config.yaml
intermediate_size: 1280
hidden_act: "tanh_gelu"
parallel_block: false
init_std_qkv: 0.0198
init_std_o: 0.0198
init_std_down: 0.0198
learning_rate: 0.00281
beta2: 0.98
lr_head: 0.0121
warmup_steps: 200
Each number is 500 + 25 x the weight over the matrix's rms, rounded and kept within 0 to 999. Layers, rows and columns count from 0. Numbers have three digits each.

# up: layer 4 MLP up, 1280x320, rms 0.105, rows 1246-1279, columns 160-239
# down: layer 4 MLP down (transposed), 1280x320, rms 0.103, rows 1246-1279, columns 160-239
up1246:489517513502522528520533514509508479511531548474457464509497505526511501499483510445497488530509492489486453479482451522460526470490521548440514541531505533506477526503510506499521468491557522482519473533505508540520517501483472499517553531
down1246:515479494525493526508472516516545528511459486483511480503524564485486481481552525505484544491495459538509481505465503488472486519532457529528479492533509509461517496544513506475459544516502490525486517532513439519491518538508463452493512469
up1247:486473490517439530492521510470486479493522491504530469482470492466484527505530516468495526494484477532470491478520525506537481537549483534518494494562476472487519517511488503501486511473483537504463463508507484529533504471468537513531520490
down1247:490506467483506459520454510495509520481493483477495504528555495516523527464513517542524445510439510449530500509475484514456473451451499472452510488488508466468459502478525495477483479513518489528520509463515498523511512493493477506458532495
up1248:510527479467506535492471518500496551488463531494484513485412519511543556506467575487497522456525519486499528505544514459512541534493503492528539541507521512545498504483516480477530485472525510464493503498502508526512511464563509515506509551
down1248:499496488516493497510455475483522514484481492539504508515536480504464438491499529513518530495470474557506471518456555532495501479485548515468502477470477465529537520532530494535496526471488505491500475519491482474511488519482478454502544513
up1249:535511453488480477490527474459535477526493576535485470500471508475503492501467527460506491520538474517535469551484489503469510466503526521479489474499480467476487507497513516461555488451525511456492516501499481481498532517525537506466502492
down1249:503479511532488505505507535528496520483517465473491481521512480527483522491487456525501500521505447479514514489507508423556498544502497496468504493555516486511494504496522500481484467539489514493535556484533493541478508508516470529511536499
up1250:556539478554480538505520538529462495533487495474497457517538515510505497463519505492498496476472516480522521461537480496476525507505542499508531490523474521488531515503506479493517499515499494514506499487537460531476495511492465504507460505
down1250:484524524456509478517473511529497489449469511513506538544512506508478483477526504449510503509485559541506488476499507458530485501506465499493495450496512507495469521501489536472540512503548560482515493492490522511509514441520519480512538500
up1251:452428506533499488551506434492515509530466498539527535494470523498479519521525507485481447506549541500468531460518487489516485525479542528493504499555466575503534474502452480542503449472489469479480537510461503475502471517509516477476502501
down1251:499478449499502485472513488511510503489474513488482497446541483432465528474505467508480496511490415502510508490532496446505468480542531518526484491489500455526496488516499531439501519503464545486522490511532504517474493481540506518449481532
up1252:527486497500497493500535546515530490485488503495498530498531493540535538474505505497491510504491513479480514503550469462520536521456454509475476474459493463494522550492442494487544493475502516490455497478513469482469510510479501506489469529
down1252:482479502495505507511494492533518504479459545510481466509456461519464445563460476497505496529479497474489526517508501539488506499516522513510546494522503471456467477518533505485515511525462490502475504521526527481528484509496555521538552479
up1253:457532505506509522472479466521490476490520494544482520468505488485490472496440493494522505460469500517470499517492538491521509449506487488523487513505522492450546483526460498449493479513536507505505523466502460528514520493509500522523489501
down1253:510476528515500511531517510504511533565457538482484459484480516520516490505545460475545528526572464520516491467494513492494514534502472502483499497512483516514539498471504478518491500473472482492459535538495524502486516498504428473463498509
up1254:507488534470470481445464488512474545532462491486508529509507482473523470469503528500491482513495495488458514490504505536489533509454500515469482520508504494502492506499498487472471484520469441478529486484528497525496521466522502478480492496
down1254:507552500536561482537487527494495475529548509516543484465516521510480483550507485507496482499488529484530475481503495488516455531501460523496494490484448487506506500492516498516530526534492526515511488492522505486467473499514514519474481505
up1255:512503431506475529532533478479503518496543486544510486480458434501448494518492470504484490507486505488485532489450548500565488557496489517532548452513508546493499521495533459521508508520512544470480497499506490467513512473508460482536488481
down1255:501477560495538514475526519453520487540491535459490436453500469520504487474471482486541488483496511524455521519518497503495493535495535514506472515496413493460474510494498532481448526539481532505518493502500494447495492515516476489495542478
up1256:508515533487489504528538450520488492480502509470515488487474448428485452491499510494486480507455476487521497525500474504493473478528501461498497460492485501504504515509571483505507471480488514494494524501478520473480520519522529480516502475
down1256:508502470484499476498440503495478498563502486522483529533463536565478538517498502499481529504511467512499523526463511477506507509501492517518477521491498492476500540469465463497464537494526507542483522486519470529537480534506490507528494483
up1257:481496487488482537527495489526525519504529535502529487499472486513473503469522510548455516503465498507518462504504521518506478504494507518480493515511501476496543499494504508479537484496457493513502502482527497441546475531502437503502478487
down1257:474483490499467490487482475462490542478508473484456510480527525498508507517519499465522490530496492509474563512464527493463470477511515510502507482475475542466492535531527490526498500483496493511513552486462492508508542530540506525551488526
up1258:514559517536497489500470528477524482520497472493532507505504454499539507523509406491537527483506501489481527554482483491509503520491533500504524481506473496462472510507461509510508529476508471520514495515481505486454506527492508492526538470
down1258:522495470525487496524506462462497507475496508510502527515501501490519474458553532483493496531455505486500449518459571497496473488547502530514486498536480517537484518472459472473513480454505492484478488483493514485505497496546511492498464564
up1259:516531474502481469494513499496471528505498491506503532500524545509529515542458467527565522550508501490483484531489499505532526482541462533542466514530481511488492499498501487530473497506483501483502483485543507489517468538508489473485509459
down1259:552495524500455485517512527541522495491507496468521461495480472514515495455532479464491487483473501477571481500506490510498483503500544527485514494496506499506496479505480478479484483548490481534514530515507497482475480459520459532518488485
up1260:485457500512521517511525550479481465472501494504511506523513505498430498452500466497487492438490475520495495525503483452537523526468473502475491495507505499480466533498519507537492496465498523497464493537503564499470496462549491485461495427
down1260:507501458509544502443467522503473496493564542464495523496494491513504471542512533471497486463482497502471524442520512503465502478464543499527490526492503508483547486514513501460523528474510512500465485484515507508475533553511505499548450505
up1261:542525472506496462482505493541497542434503510509465484498495480516494509457449560527499456432522539451485479503556455505478544525471528496479488542516492496503483500474517467494479484550496477478500480498513497516495505492533502519523506535
down1261:446534534455457519509547481541525505473515492487523458519489507518476518505542490478516490482442452483438491471483519485463479500507478453542504517482486481472537534490529476478450526513475456538480507504547492534539526480527534470516526460
up1262:457508476486482489524470479515499495542543503473460491504535523501499471508532486465497560471519463482492520499502492470529530564503504498516532509477452510522536476476551474524517531530538451529513503517505496468491486466500465489528508491
down1262:523548464569458495505455459508504516486477499512494505490470498463495475531494504465522553555480520506434545524458515500470456475474489498488482507529540479483515498505503465488543465489464521476463455499521504555515497465507461526489493506
up1263:500518476495506515557491523485510487510511506507492488434502475494526528527533487554459492483480502489510477502488444470483498524488500494504487512477478550502521502466466496486480472512482515473527488552503511532533493503484486481499480546
down1263:528482486525504474463494493492514493490529457495464478501488510517498470515493475517532476535524489494513530456508519567497526492474497466486496488477520446471473545523464505506537505501501498478515532481461471480497537503529460474506487487
up1264:499482430513526492448489507465533550508490484497486507478490532505517513528502504514502509512495509509471502543506490487531540536528496474505486511530479529519478486453514466484517476538480481531445514550524497517501506507515488517514517526
down1264:504530498447534477521457452508544488479500518481538481510480492484517474534523505514484558507511482496515521547495531503452485464516504498489504491462497469478529508551523499495495555479454532473498524493501483499495511503516525492509492529
up1265:519516455480497508503476499515480465545552492530482469513493466514498510531502445448506490439520503546456529525511460509479512542441516506488508506453480543498491510489485482505551509532475447489466516510495504476526500505509491486518511476
down1265:508500553517500537460494482491522483500502531500503476542468509463520454509512496487487505508470490533467474471507516517537456476445428491509505468489453523545520527478487505475497549531530479549492483444530526554530484502514502511459486516
up1266:498494503533509499470474455446523531544455508481496473550505496494520497532522529518444512494533539443516535467513486522556486454470497477457488512498503469533491468521512505523494528509508506476525519543453500479537509484497523525494535514
down1266:512489497551503487544502534531501480515539508472521456462525521498530511468505479499506463473498490536490461532483498509533502549532478500570502540534499484492463571505514502541530508518474466537489519476517521517499486537504505453501473467
up1267:496473495500483493478471492489509529492462502533455513501522502499462469488538490491483524488534469509569496498506508476512529480518507477523519453472476518497475517536484531499526490478483507494493525467481507521513506537514461501517508479
down1267:517466506519480490535485516473512447503549498519497499460441495535508517441528488508520573504454507521495508490474502515474524521499496481472504553519536514534516468522519504509503524527464520512496547506463518515457480491535474475522464481
up1268:495445525490479495517531485527500517491495498477515499471488460511472530520463468494490486465518507499492468515500544471486489518543501506495549507471454513484533457518475529496488490526522452472508507485476565506499513480508560493488488534
down1268:468527510495536464535483466439479479492501506538522475544501484488528510527507477473503501513509495530486519536467473499502527490454490540500470507461544530496486491445493453535501531477556510556543490518500504494516541459500506529539516435
up1269:482515474510527526519512500483459480523510474499453454503461499489498510471521507485492484437497511477480510504514512500517519509505511466478481478489488499506502486482492493507513493480549512528518566476510519537487509515489502519460517494
down1269:487490561486465521499461516503491519489454510501525480497466541489546468497509493488496502514519482475483495472483537472488485485515527537498493530499543502500508500517523502486545462457468542478521465500490489469504495531523484486498525547
up1270:499473534529512492468527520503504514495482470464502499488480478484523481428445498504478501488506539450499526549451510533501485538482466491553509511521488491502499478491530490517548513508510486482484524451470459525473512504450497482523487484
down1270:508528519545498499512503518486521540469514482508512534496473526510449503580452504488514530516468489533505533476498512469495483531497561509483515508489470541501487548485479477458515488531511471484534518513500494458529464533498526506505526544
up1271:526473503488506462445490538452534527463552502499514475509522501493484510495505493508482461548487496509530493497517495527503489518512517488514455549543473491504493496480506456508480486493492462502541490513485509536520558489554471535499495461
down1271:518500501515552496529524482532475513528500552487518545506498491469500513491486503496524537510496530448511510482474509518471486485445506509480517437528545547439503512512483491527520514519492490498461496503514492506510467577499528533499509553
up1272:504500455488521469463486492512504520516474528488495492515464495488483490507473505500488476528470482510528472480517462546498496525457505467519535491537510549505518470495484451497475506488476488514478495503454530480507519462495484522514485535
down1272:502509462527503501494492519490539476506502507466497512492527493476543506506448525539487518493543488497498535492495509491504459522508520515539511522441509502516444484465477480486514531470515503479488470528541479500525517489519487463469467501
up1273:518531475508533524487502490455467484526506514479468497495466451509506492512511478502516513473482484486471514498569499514437513498488471475489493530510499497495483468498509500476488508497507518521493488516476472500511491464467481480480468496
down1273:490479487505479513529515451560538540517515478505530504479528536494489490519495523490502509464482488468530541538457460548541504460513511508524559447517514495495497501474493511530553494504523487466491465531502499473507485508440521502503520545
up1274:478507490491507494512508490466484520552504500503478485499456548551498501465485505521503543523481515510463506481526527529493520481475498518484492474442504507445476528509484508481488487519492494501492503532469518496526477524504467512487455505
down1274:509489488477489517500510479479492488518512478488466512491556492467536520548457452489517504553510471524504497472496504547503507524499483442479497488519510505473495463541477513465518490454466502516508472469485474494469519523501485495506489509
up1275:495469480489514511528524527472483525507507503472469540439558522526479482469499460542439520468498529477503489480476475510483509488488488481474507502471482479475534496512502444540486512520476482443475484475479494500462470516496501483474468493
down1275:487520475484471476464463503520477483483502478516516473555487485499509514545455478500501477511444493451447503543508507521488465546494493475480502465471514504481514545473532483525462495502496491517521511510552529502528474473519517473492543480
up1276:489535513508493520492460508480537470478498482503520472522466525482517464472465507531501510490541495492532498453501494471458518485531506447482507514500462461500489491514513555499524533499522511511531512502538481450548512496464536495499516427
down1276:542472513477492516521490495508492494494561477478494488499533490506519514520489483471509499523494458525454489511520538479523512478496465558530524502502508497532522497490476511478518496486485484528496499509528458522520480506569480519524483499
up1277:489449529500493544461473547536504485484496471487482525483548498454507531487479506549514458480492483501494477537541473517443499511510482522518476476574522510530487510527496512518514512475494502507509503443495512499495537493527480523509511503
down1277:530494522515507543540460489486512484507533464502532520499457508558506489497475490469502534502514510515487510459511511513527506517485474461506531538510458504503451499503526523533509493519506500533490525475522461500500462497507504520536509526
up1278:461511502542532538499482505512495531529466517526473479530475532511493519467474531487476502523488508494547511488513488452539493461507495474534486518530481484482512513464483565473496492503498516497543531511520502485533460447471508515468490478
down1278:524504505512499468508512509495477482487490486494523521475523523510537484529475459477512473505444471517524532490469533526496519510498504490473473485481484514534463533537451451525518544473506450491462477510491528509463513519516446539501526562
up1279:511494471499501520517465488503502498445521520456538484535499518481541494500497487518497473481519456475500464516527443480491487471529499523490494512512483504549526494458455476502456499494464454483536478518507530537530563460510492502517512514
down1279:515489510534457443509477544496466517479534496504513500490481473507463523540515494544447518516504526503512498457514497547489497467502477476494527492475465505465495540515534529524535511514520503494455503474511484496473496527470515481458473507